config.toml
attn_scale = 0.175
extras = ["local attention windows", "gated attention", "exclusive self-attention"]
init = "trunc"
init_std_down = 0.0
lr_head = 0.00744
decay_fraction = 0.837
dataset = "wikipedia_en"
Each number is 128 + 32 x the weight over the matrix's rms, rounded and kept within 0 to 255. Layers, rows and columns count from 0.

# layer 14 MLP down (transposed), 448x224, rms 0.0543, rows 186-195, columns 0-111
[[ 63 102 131 130 110 144 112 145 146 168 161  89 110 155 183 196  73 139  50 151  86 188 137 159 149 115 130  89 160 141 103 111 116 103 163 178 111 135 144 134 130 123 173  94 136  48 136 133 124 120 173 114 139  83 111  90 157  64 125  44  99 151 121 125 124 176 105  93 143 134  41 145 113  98 147 112 166  66 162 116 133 127 137  87 138 135 101 142  61 147 143 167 175 121 155 157 159 188 137 154  76 142  91 131 129 159 142 117  84  86 116 140]
 [121 169 117  86 147 132 106 112 102 123  87 143  78 127 103 112 184 179 110  94 156 139  87 182 104 168  67  64 130 128  98 103 192  97 155 139 125 116 106 103 155 122 148 143 100  80 115 122  99 144 169  75 135 121  79 108  64 175 117  74  83 183 108 121 130  85 103  56 154 120 150 185 167 120 108 142 118  66  93  75 195  97 168 161 129 156  87 120 182 123 160 150 130  78 138  99 106 121  84 172 166 151 126 150 133 108 144  67  90  88 168 146]
 [ 90 184 122 168 123  47 139 127  93 182 109 141 115 106 192 183 126 120 100 174  93 173  91 111 174 158 169  73  91  90 106 157 165 154 120 129 141 147 117 149  69 110 131 104 199 171 104 154 106 133 143 159 126 126 135  99  90  69 123  78 139  99 138  99 152 174  90  63 157 148 163 134  74 138 150 149 132 149  92 146 163 122 183  52 133 118 149 125 145 123  96 151 181 141 131 164  73 161 148 175 156 148 162 109 107 112 185 135 112 148 143 107]
 [ 87 198 158 108 100  82 193 106 156  79 150 126 112 182  86  68 164 119  93 126 102  70 161  69 217 161 139 183 121 122 143 151 150 105  44 161 116  93 129 151 155 120 111  81 119 100 153 103  85 141 113 138 140 166 122  75 127 129 141 143 111  92 125 114 135  99 147 143 102  82  92 118 183 112  50  59 160 125 131 113 131 126 110 121 110 131 151 196 158 110 105 137  96 152 133 102 157 176  64 168 156 114 131 125 113 109  70 142 110 196 115 149]
 [ 91 123 109 101 118 155  68 118 116 154 122 138 131  55 138 154 149 128  62 138 111 103 139 127 133 147 167 169  77 119 104 104  69 117 166  93 115 111 101 150  86 108 136 132 186 141  66 121 156 112 163 113 147 143 166 107 178 255 148 124 112 133 128 112 156 165 124  96 137  97 180 130 102 153 150 117 165 136 125 135 130 104 124 154 112 212 147 183 107 120 112 141 117 108  85 132 153 113 139 164  96  92 115 150 109 173 121 165 128 176 106  65]
 [ 79 131 111 176 110 127 102 170 131 114 162 150 136  98 119 107 174 187 109 137  50 147 125 137 127 199  61  75 135 128  94 114 129 114 110 168 118 177 203 119 101 122 148  85  92 167 135  97  90  86 122  72 111 162 142 128 146 144 145 107 127 100 200 162 125 108  90 145 139 140 196  90  87 167 137 157 124 139 151  39 119 116 134 140 134 124  95 112 199 125  75 132 119 122 188  89 119 163 154 142 107  73 106 123  95 186 169  92 131 130 101 148]
 [124 133 185  76 158  93 141 167 107 117  55 138 130 170 127  73 142 178 164 149 147  77 135 205  81 125 122  61 129  99 139 146 130 131 123 115 108 188  59 120 179 132 112 123 124 145  98 142 181 114 179 121  62 133 117 145 107 158 113 164 142 101 127 143  93 194 139 114 120 110 144 100 133 114 147 146 122 113 149  77 130 131 125  48  94  88 179 117 186 108  57 148 126 134 147 132 115  75  95 157  99 110 148 176  22  62 118 106  97 139 144 171]
 [132 157 106 111  83  70 141 105 144 136  52  95 128 105 130 154 141 148 124 166 142 127 159 135 111 121 127 169 147  82  83 114  64 138  80 147 149 130 132 221 135 143 127 118 171 122 168 145 137 122 130 103 120 152 103 140  80 103 136 108 144 101 123 139 188  78 115  71 158 133  94 145  89 144  64 142  75 123 163 140 141 214  88 137 131 132 140 147 108 137 102 132 154 124 148 106 124 158 126 124 141 142 139 164 111 115 160  49 188 159 137 139]
 [101  98 164 133 166 129 115 148 118 104 164 152 195  79 148 188 131 131 144 121 116  82  80  97 155  81  78  89 145  94 153 130 140 119 157 158  99 174  84 117 118 119 105 114 114 104  67 154 115  92 172 127 131 133 113 120  95 232 107 139 127 227 128  88 122 137 107 144  88 151 131  59 131 103 119 114 115 186 120 159  92  78 116 180  84 107 168  91  95 117 147  90 123 132 112 106 158 139 115 142 106 137 149 118  80 111 166 143 115 156  90 125]
 [130 131  89 115 124 167 146 119 166  90 116  83 147 179 138 143 133 102 179 151 145 136 118 113 164 138 169  73 148 147 146 125 128 118 162 193 104 137 102 113 189 179 129 106 134  68 161  85 109 139 132 185 177 140  21 138 128 150 152 160  68 136 115 164 179 150 157 175 110  75 166 112 146 144 174 193 113 119  87 104 159 167 189  90 121 146  83 109  91  96 130 136 144 154 124 100 177 135 170  72 210 112 133 132  87  95 118 146  88 106 106 123]]
# layer 14 MLP gate, 448x224, rms 0.0665, rows 187-196, columns 0-111
[[104 122 123 209 134 141 129 154 155 126  92  92 161  73 120  85  91  57 120 154 132 169 175 148 116 108 150 164 128 141  92 127 119 112  97 100 150 129  87 118 136 193  75 163 196 115 160  68 144 116 128 125 105  71 104 163 102 156 113 141 136 150 112 130 163 126  95 129  90 129 140 158 213  97  67 197 125 113 111 133 115 139  79 147 117 150 165 189 140 118 130 208  99  85  88  96 133 102 169 200  74 110 202 116  59  92 126 169 116  71  86 134]
 [144 158 109 176 178 101 128 131 159 100 107 146 128 111  91  76 127 114 105 139 163 133  91  64  86 162 113  80 129 162 114 165 110 141 128 189  89 124  90 134 116 142  99 143 177 163 124 127  73 113 173 124  98 119 121 115 165 128 139 146 131  42 120 113 163 110 113 146 134 129  94 150 104 152  84 131  87  68 142 122  78 124 126  84 152 119 146 129 124 126 107  84 116 145 134 125 143 108 116 147 160 119 153 116 129 131 174 163  58 100  70 126]
 [148  75 138 184 141 135 138 164 140 114  62 115 124 118 120 158  99 114 114 126  88 133 121  96 143 107 118  92 111 146 181 124 203 158 119 171 109 111 135 102 106 152  99 171 128  84 142 144  80 117 141 147  94 128 173 105 122 141  89 143 101 146  91 151  80  98 115 161  92 133 156 175 151 149  97 141 129 128 159 115 136 139  59 105  78 151 180 140  81 115 190 157 108 163 109  92 128 177 123 175 115 125 126 127  98  82 119 182 115  94 143 111]
 [173 112 136 107 198 109 197 145  87 114 126 117 153 161 133  99 119 139 129 121 113 171  97 170 142 132 165  75 155 108 168 137 147  80 113 113  95 113 148 116 158 119 134 137 133  97 120 101 176  78  71 129 100 132 153 131 125 134 134 151 113 179 123 167 153 111 168  66 103 154 117  95 124 166  92 127 163  86  98 104 151 173  90 142 141 109 108 131 142 141 130 134 173 134 109 114 135 153  88 124 138 132 157 160  96 131 125  71  91 151 125 202]
 [154  99 118 171 135 151 144 159  99 115 177 155  71 144 135 170 131 107  92 141 119  71 111 122 106  96  96 149 175 139 173 135 124 186  78  85 104 115 111 114  96 105 155 145 123  53  89  39 109 143 127 108 151  53 102 145 136 135 140 175 160 148 150 152 150 124 177 194 127  99 114 116 125  76 114 151 153 107 101 118 211 104  97  94 128 142 189 114 131 107 200 159 139 188 121 148 138  90 106 142 136  94 156 108 119 129 173 190 144  72 118 122]
 [133  87 112 168  89 156 139 133 117 135  94 139 181  90  35 143 181 120 144 170  37  97  81 142 169 135 132 124 166 149 125 120 129 138  84 185  79  96 103 142 160 139 139 108 130  98 133 130  79 150 135 176 159 142 152  85 144 153 117 133 151  73  61 182 197 124 225 141 136 137 113 105  93 146 131  97  50  76 110 136 134 151 106 140  66 140 123 172 161 126 119 129 162 142 138 119  98 137  98 187  70 171 111 126 192 171 148 142  46 163 100 162]
 [150 165 151 176  66 214 143 173 104 112 165 131 182 137  99  82 141 214 172 168 113 122 163 201 107 190 130  90 129 156 193 153 189 159 160 160 156 205 163  82 109 107 107 145  84 115 186  58 109 119 167 158  87 108 186 112  94 129 124 130 130 124 128 153 127  71 166 195  69  26 139 224 123  93 160  88  90 105 101 198 140 125  85  98 156 147 131 100 135 106 174 148 161 105 133 100 165 157  93 151 143 141  93 122 137 108  90 116 112 151 128  77]
 [128  16  86 149 132 146 130 150  83 102 107 125 152 140  78 111 104 141 108 141 134 125 104 127 131 143 102 100 132 114 160 175 181 190 119 104  92 164 135 129 172 135  76 125 109  72  90 164 140 111 124  92 128 125 125 165 110 125 139 100 126  69 140 176 118  93 148  92 175 157  93 178 126 112  95 152 173 144 129 103 161 130 109 158  98 127 103 107 116 169 114 156 151 105 142 142 155  57 125 105 144 160 145 127 136 118 165 118 139 102 111 106]
 [146  93 109 142 148 143 159 167 124 132 137 132 124 105 115 121 111 116 124 181  90 109  96 129 124 138  96 172 135 207 175 181 115 124 142 179 170 143 201  60  65 119 112 165 129 136 164 117 127 135 145  66 143 141  86 143  83 133 131  82 146  79  97 184 107 177 135 106 153 113 161 160  62 170 124 150 157  89 117 158  99 124 149 168 122 140 148 147 161  37  80 167 145  90  77 168 117  94 108 166 141 107 127 138 131 172 183 134 127  76  77  82]
 [160  67  94 138 157 103 113 125 134 106 105  81  92 123 107 161  76  94 106 126  57 121 125 158 195 159 132 130 123 135 135 105 126 174  85 173 161 174 139  97 111 145 131 180 206 181  94 143  65  68 152 128 163 180 152 199 141 152 105 122 179 113 115 117  96 160 157 170 146 103 119 154  34 142 186 105 160 134 163 146 139  96 132 155 111 159 130 145 113 155 100 116  92 115 158 119 141 156 144 130 172 144 149 120 189 149 154 183 135 133 153 165]]
# layer 14 MLP up, 448x224, rms 0.0676, rows 187-195, columns 0-111
[[161 135 114 118 181  67 123 141 163 133 101 127 192 182 125  95 180 132 118 114  38  98 182 141 182 105 110  81 152 103 130 113 111 171 129  81  94  78 107 160  96 117 127 126 115 108 158 178 178 113 160 165 126 121 137  89 108 129 135 150 176 175 153 214 160 109 140 146 171 169  74 166  76 106 122  50 111 110  56 163  99 125 130 154 141  95 175 121 179 113  78  99  88  97 105 169 144 197 125 128 170 105 144 185 141  67  41 164 163  67 138  90]
 [ 87 114 105 157 150  88 115 113 100 111 106 126 120 142  44 101 163 171 133 147 168 104  91 156 127 151 123 105 129 120 120 160 110 115 105 175  65 120 129 158 108  79 152 112 103 180  58  70 116 188 106 119 132 119 133  83 124 118 169 109 136 102 110 130 142  69 112 176  99 174 145 119 100 151 128 138 115 118 114 152 132 176 153 120 143 144 143  96 117 102  85 157 132 162 161  85 173 115 141 133 156  70 165  80 118 109 190 158 125  98  80 140]
 [152 177 159  80 142 163 174 111 141 115 146 125 144 160 156 112 168 121 118  92 180 144 157 175  64 164 106  98 123 107 116 132 162  47 132 134 120 184 113 126 128 147 182 129 152 166  70 108 146 133 150 156  78 114 105 131 142 121  93  96 200 126 160 129 129 199 136  96 143 150  84 119  75 111 142 130 101 137 132 115 109 168 146 173 162 141  75 120 190 143 117 141  98 159 204  77 153 131 125  41 138 141 195 148 112 220 134 115 194 187 144 163]
 [152 104 111 137 124  92  86 127 123 139 128  78 108 128 106 150  86  85 147  99 149 151  81 131  93 152  78 143 146 130  96 111  94 105 128  69 165  62 142 126  96 142 207 136 135 132 115  91  70 155 122 167 159 113 102 172 206 135 164 148 133 150 103 119 118 167  66 122 142 115  88 112 166 140 147 143 131 173 112  98 152 118 123  91 119 160 120 116  84 140 179 141 142 149  80  99 155 187 121  95  92 130 182 123 181 110 158 136 107  80 154  76]
 [ 70 113 101 122 130 130 109 110 143 131 165  68 170 132 122  81 141 138 184  71 155 144 133 125 100 150 124 142  27 119 107 120 113  40 141 148 135 117 226 146 117  64 192 103 152  96 151 129 124 143 127 123 197 124 150  87 166 131 119  44 138 112 139  67  65 177 144 147 132 147 123 132 128 150 139 151 115 147 208 135 135 166 156 133 124  97  99 140 106 111 162 155  90 155 113  93 105 136 162 113 100 157 160 141 130 174 139 136 124 130 100  85]
 [114 149 127 106 123 105  84 131 117 121 155 117 118 224 217  85  87 167 113 100 178 171 162 109 134 128 130 107  54 107 120  94 102 123 150  86  87 166 178 134 104 158  95 140 118 128 108  98 156 105 147  84  86 124 124 108  65  99 102 116 153 143 206 116  92  91  66 102 147  96 146 143 168 155 147 147 186 145 124 129 104  94  99 165 162  63 160  97  56 125 166 123 136  86 129 104 159 111 106  80 148 125  96 165  52  68 139 146 202 130 154 115]
 [117 174 164 115  86 118 120  95 118 159 125 113  78  73 132 120  86 127 168 129 136 110  80 118 144 159 148 122 141 125  49 127  76 135 104  79 136  31 113 141 134 119  90 114 171 119 157 125 161 139 160 169 121 131 136 162 162 111 152 152  91  76 143 144 109 165 147 129 164 205  87 109 113 184 106 137 178 137 105  68 141  97 153 156 136 115 179 171 204 139 116 113  86 161 113 123  79 153 136 121 130 184 203 124 141 142 116 102 185 103 130 171]
 [113 217 169 147 120 131 129  82 173 143  94 131  97 116 120 146 114 148 115 132 138 124 108 148 111 112 122 128  90 157 121 108 105 103 190 114 172 120 130 153 115 170 215 131 192 158 171 151 123 162 151 198  91 107 122 111 112 137  93 111  82 110 106 174 196 153  91 121 100 106  93 128 107 108 146 118 124 150  97 117  45 118 102  82 132 104 168 140 139 125 115 116 141 136 101 133 139 108 144 150  86 133 129 157 111 114 140 180 101 118  52  94]
 [143 140 122 120 142 115  76 102 132 128 156 110 141 133 119  80 118 160  99 109 200 143 136  79 115  46 170 114  98  52 115 109 147 135 168 142  95 147 103 137 154 120 143 129 109  74 126 158  94  74 116 152 125 174 147  73 132 124 114 178 103 125 152  98 159  83  72 158 142  87  62  92 161 103  89 155 151 176 115 145 104 117  65 118 134 108  99 145 102 169 117 175 123  80 160 120 111 148 172  90 119 159 105 166 148 139 112 147 149 143 201 125]]